Part of a small language model's weights.
Size: 10 heads of 32, 20.5M parameters.
Architecture: learned positions, biases on query, key and value.
Each number is 128 + 32 x the weight over the matrix's rms, rounded and kept within 0 to 255. Layers, rows and columns count from 0.

# layer 5 attention key, 320x320, rms 0.0282, rows 217-237, columns 256-319
[[147 124  96 137 124 162 143 128 112 138 158 104 134 146 114 129 102 133 159 154 137 134 107 101 118 127 148 132 123 107 114 113 124 129 161 140 118 150 125  99 171  93 156  93 120 148 141 119 130 129 136 124 154 135  80 148  72 167  88  51 133 152 141  62]
 [ 99 148 127 148  78 153 121 133  83 129 131  95  64 170 147 141 123 123 181 119 134 121  91 124 119 111 148 114 120 176 112 111 128 124 127  92 132 156 103  98 150 121 148 117 117 158 141 131 129 139 133 105 124 140  95 130 123 140  86  85 118 133 135 105]
 [121 141 135 129 140 141 134 125 135 160 132  94  97 121 129 132 119 139 129 123 111 138 104 151 104 135 108 130 136 100 112  99 186 145 104  78 125 114 127 103 129 140 130 127 102 154 105 122 130 122 150 124 148 106 115 159 122 151 136 119 135 139 140  96]
 [100 155 136 149  94 140 112 126 124  90 105 128 134 127 121 102 158 114 106 133 119 142 124 106 145 121 147  88 144  97 104 115 137 145 126 108 120 140 157 106 120 140  92 143 112 127 117 119 137 138 131  66 158  79 146 121 113 108 150  98 146 133 139 115]
 [124 132 126 137 123 129 139 123 134 169 126 134 140 111 134 126 145 129 143 109  99 143 138  94 129 125 118 141 139 112 101 122 100 124  99 156 116  98 137 119 124 143  75 112  92 152 104 155 152 124 136 126 114 137 113  77 118 114 129 183 117 129 142 149]
 [103 118 119 154 132 182 124 107 153 151 119 127 132 126 128 139 152 143 166 125 101 138  92 142 146 120 138  96 129  82 131  97  94 123 109 113 125 128 114 128 147 146 109 122 116 142 122 143 103 125 127 152  74  96 141 110 117 108 128 121 112 138 157  92]
 [124 145  93  90 143 108 156 104 153 104 151 139 178 107 144 165 156 133  98 125 173 145 129 139 100 161 102 108 164  65 114 139 140 128 150 160 129  63  90 193 110 184  90 126 102 100 147 117 146  84 105 165  98 104 191  97 143  98 178 183 137 170 166 124]
 [148 115 120 188  93 158  55 158  97 120 131  80 138 172 130  77 136 110 124 100 142 127 111 140 137 115 126 147 135 136  61  60 140  85 146 150 138 145  96  71 149  93 193 153 140 143 141 152  83 132 148 128 108 179 145 139 130 142 199 115 106 120 141 105]
 [150 129  77 219 108 123  78 136  74 130  93 102 119 144 176 149 142 124 110 153 116 141 138 112 131 150 119 126 141 137  97 107 154 120 181 108 161 107 143 128  87  67 169  94  99 153 149 142  77 166 151 173 143 155 165 109 183 146 223  90 148 171 133  77]
 [153 123  90 184  98 139  42 143  80 123  98 120 103 146 148 145 127 114 121 101 117 135 147 123 121 152 113 144 150 159  86  91 159 116 141 114 172 113 144  71 109  30 196 117 112 143 131 140  74 159 134 134 108 119 165 117 190 131 197  75 170 157 165  82]
 [172 118 206 159 150 155 155 135 116 165 182 119 129 235 209  97 176 131 105  99 121 121 107 119 126 123 149 191 156 108 148  37 167 150  87 177 129 146  78 156 124  87 156 169 231 102  32 180 151  95 195  67 127  96 168 105  67 112  81 102  91 114  92 247]
 [126  96 178  66 161 144 205 138 199 122 181 138 125 115 108 104 134 127 136 137 140 118 144 146 154 111 114 129 121 115 176 132 108 143  72 146  97 162 128 122 153 201  77 170 170 115 100 117 190  95 121 112 108 106  86 117  67 105  36 146  92  73 131 165]
 [111  95 185  39 167 149 179 127 196 130 187 171 126 109 104 106 127 113 148 114 135 113 117 111 130  99 133 116 128 102 157 161 111 141  90 131 105 173 130 149 129 209  66 139 149  83 121 125 171 106 105  95 130  83  99 138  89 124  37 158 130  85 100 183]
 [133 164  51 186 112 101  74 116  73 141  90 146 101  87 131 196 100 145 105 141 118 129 124 134 111 173 104  85 124 122  83 176 126 118 172 122 150 115 162  84 118  97 140  84  68 112 192 109  69 132 109 151 146 129 144 117 175 177 192 127 215 125 148  28]
 [123 151  56 167 103 121  87 114  75 128  90 125 124 105 142 156 111 113 104 147 127 134 132 159  81 162 114  98 133 127 106 154 154 106 191 125 160 108 158  91 124  46 157 102  80 115 170 129  51 141 124 161 123 117 152 133 172 174 223  87 198 168 200  56]
 [158 116 165 138  81 154 152 155 116 129 177  70  95 182 163  70 137 135 100 136 176 111 134  89 121 142 157 190 168 158  89  56 147  72 137 212  77 134  95 133 197 126 169 167 206  99  81 116 121  77 176  80 137 203 174 102  99  63 121  47  62  99 142 181]
 [ 92 126  53 128  94 128  81 136 120 115  72 146 118  36  78 164  83 123 148 151 150 117  92 122 115 140 114  63  97 136  88 182 116  99 172 102 137 135 181  82 146 150 131  94  67 125 200 107  45 107  96 159 166 172 115 139 180 188 174 172 187 107 176  16]
 [180 124 173 115 159 117 101 120 150 175 156 116 106 175 141 141 188 142 132  73 121 137 121 138 125 132 104 127 168 151 103  93 118 156  31 136 140 166 103  73 146 141 104 148 117 170  21 119 185  69 150 123  63  47 159 132  99 160  85 148 143 114 120 121]
 [126 147  70 165 121 130 129  96  91 128  85 138 126 103 148 133 106 131  87 149 110 143 173 112  72 156 130 129 138 132 153 153 139 120 210 132 125  88 124 140  94  70 140 120 134 112 180 127 101 177 113 141 158 146 133 122 165 108 147 116 175 167 148 110]
 [119 110  80 164 103  97  68 120  71 111  92  98 134 133 133 152 107 109 136 153 127 135 117 157 134 138 107  85 103 132  84 114 132  83 187 121 151 117 154  74 151  95 167 112  85 159 168 121  76 131  96 172 150 152 135 149 177 165 219 138 144 155 185  44]
 [ 75 134 133 139 109  91 126  98 113  71  87 165 146  81 124 178 138 149  81 157 144 138 109  84 125 131 161 140 106 116  92 151 106  83 167 114 120 151 183 210  95 164 101  75  92 130 128 140 110 129 139 163 212 199  98 103 238  80 148 159 139 152 118 116]]
# layer 5 attention query, 320x320, rms 0.032, rows 218-237, columns 256-319
[[117 147 114 102 133 118 163 131 161 143 127 105 140 119 153 102 167 149 117 184 130 139 132 129 118 152 156 139 117 120 153 125 129 126 112 148 136  98 124 142 135 137 124 108 142 105 133 123 121 113 127 144 144 157 124 120 135 113 126 134 115 112 144 145]
 [128 124 125 118 133 136 131 127 139 141 138 121 129 157 125 110 116 127 103 149 114 126 147 117  92 131 134  97 134 134 131 120 129 147  98 116 146 108 140 168 154 128  96 137 126 127 105 148 124 132 126 136 122 124 116 126 118 122 110  98 130 155 106 134]
 [115 139 121 134 111 112 113 132 142 127 109 116 116 152 100 143 102 137 121 128 112  86 105 126 148 118 159 118 116 149 124 149 147  98 134 132 120 120  94 154 126 118 119 143 134 134 165 130 160  87 115 132 158 109 131 127  90 147 141  95 136  94 119  93]
 [151 143 141 126 138 116 100 140 120 146 135 118  99 136 116 132 141 120 118 123 120 125 150 129 129 121 136 104 117 118 121 131 113 111 110 124 121 113  89 130 116 119 125 122 115 125 125 131 131 155 140 172 141 108 140 127  95 132 157  88 124 114 132 119]
 [112 147 130 117 161 104 123 125 117 123 129 120 119 109 112 118 110 107 129 135 110  92 140 134 133 151 118 131 111 132 137 128 139 131 145 161 130  87 130 147 128 102 107 138 139 140 153 166 110 128 120 124 134 119 145 128 121 152 152 114 109 127 121 132]
 [134 108 149 130 142 131  54 133  73 137 112 156 109 182 122 132 102 114 137  70 123 131 132 124 124 113  98 119 114 131 106 126 133 134 157 136 110 128 134 123 132 118 147 151 129 141 106 144 125 127 113 142 121 130 137 137 139 152 139 130 137 139 111 130]
 [167 183 111 101 159  98 120 174 147 123 138 145  88 151 113 124 184  64 121 146 115 155 106 111 116 156 159 161  94 181 158 106 135 180 136 129 145 108  72 170 166 117  96 114 115  74 138 154 181  91 190 161 111 130 157 140 124 159 168 107  96 109 150 156]
 [ 84 152  91 163 138 104 125 113 146 110 165  61  60 102  86 146 129  93  94 101 123 109 138 151  95 157 152 137 147  96 150 119 215 172 133 122 196  82 139 133 153 133 146 143 169 107 135 152 115 109 170 184 153  89 171 171 139 210 151 115 199  59 168 139]
 [104 179  87 162 139 134 128 146 127  84 143 102  78  92 132  96 105  78 101 132 152 157 118 134  81 163 169 148 108 107 163 102 171 167 127 134 200  90  67 127 159 105 130 176 148 116 152 184 125  82 203 169 145  84 175 169 111 188 170 130 142 109 138 138]
 [190 135 193  48 123 147 136 154 146  56 109 141 143 143 185  34 152 156 124 146 160  74 123  24 115 157 156 151 109 128 135 150 110  78 101 175  75 144  96 124 153 114  90 154 223 100 183  85 137 113 114  48  68 146  95  91 113  96 101  68  34 194 116 112]
 [155  81 180  71 141 142 144 139 114 144 129 154 179 137 144 149 137 165 134 140  77 113 143  91 200 116 116  95 129 162  91 132  64  70 112 114  58 175 157 130  74 139  93 117 132 143 111  90 124 159  50 116  86 165  75  89 110  57 101 115  76 194  77 114]
 [148  83 156 106 122 161 143 126 107 148 117 191 175 125 177 107 133 163 129 152 122 114 124 116 166  99  63 117 133 178  82 135  81  70 144 125 107 187 115 136 109 116 110  93  90 126 103  86 139 129  87  97 108 171  77  76 104  35 101 148  68 186  82 116]
 [ 67 159  73 216 117 118 124 103 130 136 129  87  67 134 110 152 103 111 158 115 126 156  96 191  71 128  97 144 153  99 134 119 199 158 181 120 214  99 139 142 120 118 184 125  66 144 127 160 121 119 169 193 185  56 172 167 141 188 159 189 171  57 119 118]
 [ 72 171  57 195 117 125 132 108 143 159 123  66  91 115 103 159  99 102 127  94 132 176 146 184 101 161 131 168 151 109 161  83 191 207 159 109 221  86 151 139 138 137 169 135 127 140 126 172 127 100 196 176 176  66 161 201 125 183 155 162 192  59 172 143]
 [191 192 165  51  84 191 114 124 162 135 103 140  88 236 145 118 163 129 174 141 128 147 129  49 114 144 196 153 106 141 114 160  77 125 116 119  57 117  98 174 149  58 102  97 171 150 130 107 166 121 137 101  85 167 166  66 121 149 101  80  99 179 133 209]
 [ 86 163  64 236 133  93 122 110 122 190 115 115  90 162 111 217 110  88 139 129  82 210 124 212 104 134 106 141 165 156 103  76 143 173 179 103 178 114 128 160 112 130 160  83  15 174  97 150 127 131 134 207 219  75 136 141 149 140 157 190 162  87 101 125]
 [136  99 104  81 184 144 127 206 140  92  81 144 160  62 185  62  89 156 133 148 151  46  88  93 107 145  80  94 144 110 141 159 151  68 107 146 100 152 102  91 154 141 104 204 101  99 169 112 155  91 139  67  98 165 113 122  95  82 135 139  92 176 126 119]
 [ 96 159 101 150 102 167 140  34 127 140 177  68  75 155 103 131 132 116 102  92 146 167 129  95 121 120 153 154 138  98 141 143 141 194 133 130 169  92 185 165 110 143 168 101 190 100 106 124 106 148 166 124 182 106 148 159 111 189  76 128 173  54 164 147]
 [ 83 176  71 202 140  74 121 114 132 178 179  95  95 138  61 194 116  75 115 126 108 188 142 194 110 124 139 144 143 149 147  66 156 224 132  92 202  87 137 174 116 125 141 106 105 112 111 180 136 124 163 219 202  81 181 163 167 195 193 137 161  57 153 145]
 [ 94 132 136 197  93 114 100  78 123 143 154 111  78 173 148 187 142 158 142  98 141 141  49 123  63 116 157 127 231 118  74 142 117  85 145 149 120 125 124 158  94  88 158  88  95 133  88 138 109 155 115 181 164 118 124 115 145 130 162 114 195 107  55  90]]
# layer 5 attention value, 320x320, rms 0.0247, rows 192-223, columns 256-319
[[134 113 128 141 147 129 132 144 116 154  79 137 160 123 150 150 125 155 113 129 104 122 127 183 133 112 140 118 145 120 129 109 155 147 156 105 122 125 105 140 107 118 115  94 116 142 115 173 136 115 117 142  84 103 123 147 123 193 128  80 121 141 106 100]
 [104 152 134 136 124 112 124 187 128 146 116  88 166 116 125 115 127 162 108 118 131 110 108 133 124  82 190 114 116 154 134 102 112 137 125 123 115 129 137 134 117  93 129  92 129  96 154  89 104 125 102  81  47 105 152 130 121 175 138 106 143 138 137 140]
 [135 113 116  99 162 143 124 151 123 139  95 162 167 141 146 126 148 105 113 129 119 136 173 166 124 122 155 156 160 137 135  91 136 170 132 112 123 148 154 131 133 136 118 153  91 170  97 186 112 136 160 114 155 156 147 150 140 139 104 150  98 135 121 126]
 [112 125 136  99 126 127 140 113 122 137 149 148  99 140 135 140 141 128 106 145 121 145 140 130 127 125  95  98 121 130 121 120 149 136 168  87 151 133 199 101 145 162 115 165 147 131 134 149  84 119 139 163 120 134 174 135 135 153 139 153 141 126 116 140]
 [113 140 142 109 150 124 148 110 129 121 103 162 141 149 147 139 132 141 116 139 123 154 111 213 130 130 150  80 159 106 123 148 168 132 143 113 168 127 117 108 147 172 125 162 150 109 124 134 132 119 148 165 108 133 186 106 147 128 154 151 175 188 141 131]
 [125 142 152 142 156 108 122  94 140  86 141 144 111 164 140 148 117  99 131 110 155 152 147 162 132 111 108 135 100 121  97 122 116 163 145 117 145 132 136  87 118 163 136 153 164 131 129 110 154 109 136 173 158 157 127 114 128 105 148 103  98 134 131 101]
 [140 108 132 120  79  94 106 132 128 130  99 120  94 118 108 140 120  92 145 130  95 165 151 128 155 136 172 165  97 119 129 152 109 124  89 157 143 109 154 134 157 145 120 136 129 124 158 136 107 132 119 204 140 130 147 123 126 109 126 152 119 131 138 131]
 [135 158 119 119 135 128 143 119 134 152 156 137 127 136 149 148 132 143  78 112 141 132 100 164 124 139  94 114 157  99 146 176 149 125 173 139 149 127 111 102  73 131 118 174 109 106 150 164 174 130 165 129 113  90 136 167 106 165 170  95 194 174 119 131]
 [139 115 121 150 152 157 133 142 117 127 143 109 146 142 150 114 145 124 132 101 132 138 163 154 102 111 124 146 125 107 119 117 113 152 172 173 118 108 102  98  97  87 130 167 172 133 140  97 164 131 130 102 152 167 113 137  98  98 114  87 137 149 147 120]
 [179 115 127  90 146 161 141 140 129 112 143 143 116 119 131 168 114 140 139 126 109 167 165 144 152 140 138  99 145 165 119 124 110 155  92 140 174 139 132 133 170 144 115 121 122 119 131 138 116 134 128 138 115 149 124 116 130 149 149 160 145 152 151 138]
 [157 137 123 151 114 136 116 130 133 130 117 114 122 117 119 134 105 113 123 112  89 159 125 113 150 101 178 164  87 113 126 152  89 129 146 118 134 105 131 176 134 150 132 136 129 118 133  89 135 121 130 183 128 158 116 138 132 129 123 122 127 163 150  87]
 [147 120 125 127 152 144 126 160 120  92 134  94 103 126 138 141 128  99 117 138 140 124 120 146 143 132 178 135 148 149 137 134 130 138 175 123  82 134 133 154  84 130 128 126 105 111 134 129 128  87 161 161 150 117 106  69 139 109 121 131 118 179 111 141]
 [ 65 131 139 146 137 156 139 121 125 130  80 102 152 103 113 138 117 162 122 134 108 153  81 135 102 113 195 118 103 133 133 122 124 164 128 134 175 122 120 140 143 136 110  68 136 157 171 109 176 142 122  82  75 142 128 126 159 135 140  82 161 128 125  92]
 [121 127 125  98 133 150 127 157 135 162  76 133 146 130 136 108  89 103 141 129 103 157 109 161 137 104 113 127 130 124 145 108 136 133 144 124 136 140 142 101  91 155 127 162 129 121 172 163 122 132 141 173 113  72 149 119 133 138 115  65 130 132 115 147]
 [119 156 137 117 173 109 143 102 120 116 161 140 128 128 132 145 158 139  71 125 141 139 141 170 108 124 126  92 201  93 151 155 145 113 149  90 120 111  88 129 112 128 133 150 101 116 128 138 145 105 160 200 135  96 110 136 151 131 179 101 159 165 118 148]
 [ 99 147 106 105 134 102 143 133 144 149 141  98 151 135 119 110 168 115 119 135 109  85 148 151 105 113 153 124 123 129 135 139 129 115  88 180 121 141 139 122 119  93 102 110 137 136 131 122 150 124 112  63 120  76 149 149  97 153 155 141 125 122 132 140]
 [128 134 127  97 112 140 130 113 141 118 153 130 138 129 136 123 132 144 138 128 119 148  95 126 109 131 101  86 183 144 124 138 114 100 115 109 119 136 145 104 141 122 146 113 133 134 146 141 125 147 129 112 122 150 143 135 118 137 123  99 143  96 151 148]
 [ 81 126 134 141 118  93 112 145 124 150  98 108 110  98 115 107 102 123 149 123 105 130 151 110 116 122 138 164  88 154 116 120  63 115  87 132 133 110 129 125 134 108 133  96 129 134 114  91 146 125 128 127 158 140 110 125 121  90 117 113  82  97  98 114]
 [123 129 154 122 113 173 133 139 120 119 168 139 163 133 127 125 105 153 141 133 135 117 100 120 161 127 113 115 175  99 109 149 172 147 171 102 138 108 120 122  76  91 123 112 125 139 117 137 104 137 128 119 146 135 136 124 123 124 123 134 121 122 140 145]
 [116 106 155 147 123  92 110 161 126 110  93 131 100 135 127 136  78 109 157 129  97 155 150 114 137 117 157 171  85 140 127 102  80 124 109 143 119 106 104 129 140  94 140 128 129 156 128 127 164 127 118 150 122 151 139 128 172 121 102 122  99 133 111  97]
 [114 159 139 141 134 134 125 140 129 135 114  92 117 104  80 133 149 156 114 121 146 135 121  95 120 116 197 128 139 158 134 127 101 143 105 137 130 137 158 142 186 145 134 131 114 134 161  93 164 116 132 125 128 117 130 142  95 161 140 143 132 112 106  98]
 [139 162 107 117 117 114 119 174 118 143 134 132 182 126 142 125 132 133 127 124 137  86 161 157 129 125 101  94 152 124 153 129 182 103 112 129 158 145 139 165  73 143 128 112 125 115 148 154 149 126 132 122 122  70 128 114 182 165 128 114 137 157 111 138]
 [110 126 129 159  96 121 120  92 136 104  95 142  88 119 126 143 107 133 167 119 123 140 146 138 135 134  96 153 120 140 117 114 127 152 141 117 130 124 122 113 177 152 130 134  98 114 127  98  98 139 105 187 133 146 136 151 101 102 110 114 141 124 117 151]
 [183  90 140 108 104 121 103 118 139 157 111 101 105 137 149 100 142  98 184 132  93 151 174  47 122 124 129 174  96 152 104  65  86 102  74 149 133 138 148 160 125 107 112 103 167 151 138 128 104 134  98  95 148 121 116 125  82 194  93 127  62  84 117 102]
 [116  97 117 150 102 112  85 153 126 142 130  89 109 132 113 101  75 103 186 106 129 131 143  63 151 125 125 173  50 172 126 105  90  95  97 154 111 148 184 105 146 100 134 123 131 148 121 119 134 141 104 108 157 146  90 124 133 138  62 117  97  96 110 100]
 [154 113 149 116 134 127 145 124 138 137  81 175 123 137 133 119 114 117 151 133 148 128 178 174 105 124 106 107 162 141 130 127 116 158 137 122 115 145 164  95 130 131 144 171 109 129 132 174 132 140 114 168 166 139 150 172 134  95 120 177 148 156 131 130]
 [120 135 126 118 117 144 143 105 117 109 192 117 116 135 110 138  93 110 119 128 157 103 142 157 157 131 134  99 122 132 110 159 127 133 152 151 141 131  92 128 141 123 140 156 128  94 113 103 144 145 168 114 143 146 133  85 147 120 141 122 155 161 137 152]
 [114 120 134 151 110 114 118 104 141 119 125 135  81 112 133 115 103 134 168 111 119 173 124 110 136 125  94 137  94 102 121 136 113 114  82  69 144 111 111 102  97 156 127 145 166 148 115 115 131 132  94 227 176 114 115 109 140 119 114 110  88 117 114  82]
 [108 128 136 120 114 166 132 142 133 143 135 100 134 110 156 113 162 160 132 144 158 123 105 152 104 122 115  84 168 150 135 102 142 172 123 103 145 116 156 113 178 147 123 113 131 134 145 150  91 130 119  75  72 120 147 112 112 157 125 151 136  94 170 120]
 [185 123 124 176 126 111 108 127 121 126 139 147  82 108 110 123 111 101 115 111 123 158 124 114 137 126 157 187  87 149  98 127  83 122 129 140 106 117 135 142  69 133 111 149 141 162 116  32 135 126 126 189 186 134 120  97 126  96 102 100 100 133 120 118]
 [136 119 139  88 119 120 118 118 123 112 141  87  71 115 116 149  91 158 197 133 131 124 137  91 119 117 133 146  93 171 118 116 102 182  96 126 123 110 121  84 168 128 142 127 152 130 132 122 115 165 122 123 129  83 117 118 160 104 113 137 130 119 122  98]
 [144 153 131 144  98 111 130 174 145 177  74 133 137 108 129 105 144 143 138 131 108 136 103  95  94 110 172 159 114 143 124 119 131 133 143 122 147 135 132 128 130 103 127  94 121 138 111 116 114 119 115 109 116  90 142 156 152 172 103 104 107 106 138  93]]
# layer 5 attention output (transposed), 320x320, rms 0.0555, rows 192-223, columns 256-319
[[117 110 152 119 112 108 162 124 114 118 155 162 118 147 118 118 123 133 117  85 148 111 139 128 128 133 137 106 117 121 137 146 139 141  84 149 117 142 122 131 130 161 117 160  99 123 128 111 123 153 106 146 150 139 128 134 121 137 108 134 110 115 125 152]
 [135 114 139 118 136 136 170 108 128 116 163 138 140 145 139 133 104 127 136 107 147 145 116 126 117 150 109 125 157  91 153 129 115 143 122 130 128 123 125 130 156 161 129 163 132 129 126 121 113 166 114 151 172 149 122 129 113 110 105 149 107 122 121 117]
 [126 127 139 139 114 115 159 119 116 133 112 126 143 118 106 111 145 138 120 110 133 120 128 131 108 130 117 112 119 140 154 138 136 111 140 136 130 130 132 106 135 121 119 127 126 112 151 135 131 100  99 149 112  96 106 127 128 120 114 104 138 119 123 138]
 [137 126 110 118 124 109 117 139 173 137 133 130 162  99 144  98 170 126 118 143 127 126 125 156 115 136 134 151 120 161 152 138 144 119 145 136 115 114  98 157 120 118 115 114 159 120 153 133 170 126 133 109 133 120 114 142 135 108 127 120 149 145 130 143]
 [123 137  68 112 137  86 179 125 190 128 134 148 168 118 153 117 173 144 132 116 136 112 139 141 106 172 137 127 116 116 168 115 119 133 126 135  81 118 126 122 127 110  96 119 140 115 129 136 135 131 128 101 127 130 108 152 114 127 122 107 121 127 125 122]
 [114 129 121 102 118 115 108 134 133 149 133 114 127 106  91 118 145 168 126 167 127 118 130 120 115 117 147 140 134 135 139 129 145 131 110 146 131 140 130 119 139 128 161 124 123 130 103 138 149 130 135  97 114 123 135 147 129 129 140 141 142 124 119 139]
 [154 123 124 126 151 146  75 127 164 152 115 125 109 115 100  90 130 144 129 129 123  99 126 122 146 112 130 126 125 142 101 137 126 129 152 104 145 121 118 142 102 120 154 115 143 118 118 129 158 138 125  84 129 140 130 120 126  95 157 144 137 130 131 131]
 [116 109  99 140 121 130 154 134 132 125 134 112 153 115 155 132 159 132 134 176 106 136 148 113 153 133 135 139 128 107 113 110 114 139 127 130 122 118 118 153 150 125 109 108 147 137 136  95 111 142 115 137 144 132 125  99 121 143 127 115 115 132 135 116]
 [116 139 122 132 132 118 161 134 132 134 135 138 159 124 103 121 118 141 147 123  98 132 110 115 134 143 113 122 127 129 128 121 146  98 110 124 149 134 139 124 148 136 134 127 140 121  94 133 122 135 123 135 115 126 154 137 122 144 149 130 104  99 107 118]
 [127 141 117 138 128 105 120 123 181 126 126 137 147 121 117 115 152 130 115 137 117 100  91 117 119 139 135 136 127 115 147 145 117 107 152  99 121 115 115 114 106  93 114 124 143 143 113 153 131 119 169 113 110 123 135 128 112 115 147  99 130 139 134 136]
 [128 129 117 109 137 123 117 119 104 138 105 136 135 123 115 120 114 138 134 128 111 104 131 137 116 124 103 122 136 138  98 130 130 139 111 135 136 128 130 104 130 146 152 142 129 140 112 115 151 122 133 100 123 137 133 134 116 137 118 169 148 120 124 130]
 [136 142 143 113 122 117 131 126 114 127 143 135 147 126 117 119 130 156 130 151 115 125 132 124 100 115  99 113 134 116 113 122 112 140 113 140 124 107 130  87 143 138 140 136 141 125 108 134 131 123 122 127 110 130 115 151 121 148 120 147 146 102 126  99]
 [127 122 158 106 143 111 159 117 124 139 148 141 115 145 113 142  94 117 132  66 156 122 129 125 112 130 115 117 149 114 130 123 109 144 119 133  97 142 147 137 172 133 133 157 144 123 140 118 106 132 131 152 151 130 121 118  88 137  89 142 111 131 116 139]
 [130 134 106 113 123 134 125 113 123 134 131 120 112 113 143 110 122 131 117 109 145 126 139 134 122 119 124 100 111 135 104 150 100 129 125 126 125 112 132 133 148 128 125 136 136 105 109 112 123 132 106 119 125 124 147 129 106 115 155 172 116 122 119 132]
 [131 116  66 135  97 119 151 126 122 130 137 145 147 108 163 154 153 128 157 204 111 119 162 109 136 146 138 149 105 103 114  98 118 146 101 162 107 127 154 150 117 148 104  97 145 139 118  98 110 148  95 121 136 156 116 116 118 124 107 132 101 123 134  98]
 [128 120 136 148 127 156 162 105  99 138 130 149 129 136 126 133 125 138 125 112 152 153 129 100 136 145 122 134 131 116 121 128 128 124 145 109 136 138 116 134 136 126 129 128 120 116 111 122 112 154  98 155 149 142 136 110 149 117 100 103 137 135 112 113]
 [124 139 115 127 131 131 100 113 168 122 139 151 126 135 156 143 127 103 113 144 156 115 141 132 126 131 127 132 127 120 152 135 129 119 132 120 134 133 115 136 122 137 111 130 135 127 104 117 114 135 145 134 154 120 120 147 141 102 128 142 120 141 114 128]
 [123 121 156 142 143 138  99 131  89 129 117 110  96 146 105 136 101 137 135 110 144 132 123 127 127  99 119 119 139 127  87 137 154 142 123 122 142 162 133 148 122 146 157 126 108 134 131 142 108 138 141 121 138 135 138 132 119 134 126 123 146 126 152 130]
 [134 131  94 151 132 125 129 140 131 120 122 100 141 119 171 124 139 119 116 120 114 130 127 131 149 129 137 148 116 130 142 123 125 108 127 118  99 107 115 144 135 122  97 124 156 103 162 136 131 124 136 150 117 119 123 127 144 139 173 125 123 117 122 124]
 [109 145 142 124 115 135  91 126 106 132 128 122 111 134  79 112 109 127 140 125 155 110 113 138 123 101 124 120 138 130 101 143 159 126 113 127 145 150 158 107 122 137 155 152 110 137 114 125 126 105 136 100 116 127 119 129 100 109 133 152 134 107 134 147]
 [ 98 112 128 104 130 134 152 124 128 114 126 157 132 153 147 146 116 127 152  91 136 141 141 143 110 134 120 122 148 103 126 105 125 129 130 119 110 124 109 129 125 130 139 124 114 141 129 137 122 146 124 131 148 135 126 137 134 132  95 121 121 134 140 141]
 [134 125 127 157 107 122 118  97 116 137 148 122 120 121 130 151 140 122 110 160 137 140 121 104 142 141 136 173 113 119 124 125  80 110 135 138 106 122 117 116 149 115 107 122 143 130 115 122 104 126 130 131 118 133 125  87 108 111 135 126 136 130 124 120]
 [147 126 139 111 141 124 107 134 134 146 143 123 109 133 115 109 121 139 101 141 130 130 129 138 114 131 152 109 129 153 120 158 139 152 117 134 134 145 132 121 107 123 110 126 112 136 118 120 147 114 134 118 119 110 121 139 139 148 142 136 148 131 155 136]
 [119 137 214 114 121 150   2 188  64 136 120 151  99 152  47 109  64 127 119  80 139  95  75 119 151 102  92 119 125 136 117 189 166 136 162 128 171 126 130 159 113 134 152 141 113 120 121 160 123 131 156 144 120 112 138 140 155 100 136 104 142 149 115 146]
 [122 156 180 128 148 161  33 129  69 138 115 119  92 132  63 117  94 127  96  99 126 120  94 122 135  98 114 103 148 145  83 169 171 118 161 102 170  97 115 160 121 113 179 143 138 141 114 150 127 143 160 123 120 128 147 141 132 107 171 150 139 121 122 146]
 [125 144  81 121 117 138  97 113 146 125 132 113 128 119 108 112 166 119 106 158 128 106 133 132 130 120 140 140 107 132 128 148 113 121 142 127 157 106 120 129 121 111 146 103 132 123  98 112 130  97 136 124 103 100 100 114 115 124 136 123 126 125 118 124]
 [126 129 115 123 141 109 154 110 130 138 117 118 151 113 151 134 147 157 111 136 100 129 130 125 106 128 143 132 136 137 143 117 128 109 131 129 110 107 127 107 137 105 146 118 127 149 117 136 148 103 130 134  88 130 137 136 114 143 132 126 137 116 135 100]
 [116 129 115 128 115 138  44 131 111 138 109 110  96 130 110 115 118 118 104 172 153 111 136 144 134 100 152 114 122 152  85 128 144 136 139 151 146 152 145 160 146 107 150 122 116 149 116 138 120 125 156  81 125 146 129 133 139 122 153 157 126 120 142 128]
 [147 142 141 127 138 116 154 130 180 111 127 150 131 142 133 142 108  91 136  94 133 130 114 147 124 153 116 139 108 118 156 131 113 126 142 114 118 128 142 125 124 129 101 145 133 116 146 137 127 118 132 141 146 127 130 140 124 122 108 103 119 142 108 128]
 [111 132 153  97 129 140  59 148  66 149 110 108 123 139 106  97 131 131 128 142 121 108  95 109 143 101 124 111 142 128 111 143 153 138 131 141 146 123 132 118 148 110 184 140 116 116 109 153 152 124 132 106 101 147 126 147 140 128 169 155 148  95 101 135]
 [150 142 137 118 114 138  92 117 121 148 108 123 113 142 111 126 110 112 114 131 140 129 125 145 121  88 131 118 154 133 135 139 137 116 153 122 139 130 129 136 131 115 140 131 109 122 130 132 127 112 138 146 132 169 128 162 121 119 138 143 123 119 125 128]
 [119 113 147 138 154 122 149 128 125 104 125 131 112 153 133 124  66 116 140  61 153 134 129 141 135 122 111 126 144 126 123 127 128 130 103 125 115 137 138 129 126 158 117 142  99 126 150 130 116 143 118 133 157 158 123 131 135 129 127 137 123 118 129 144]]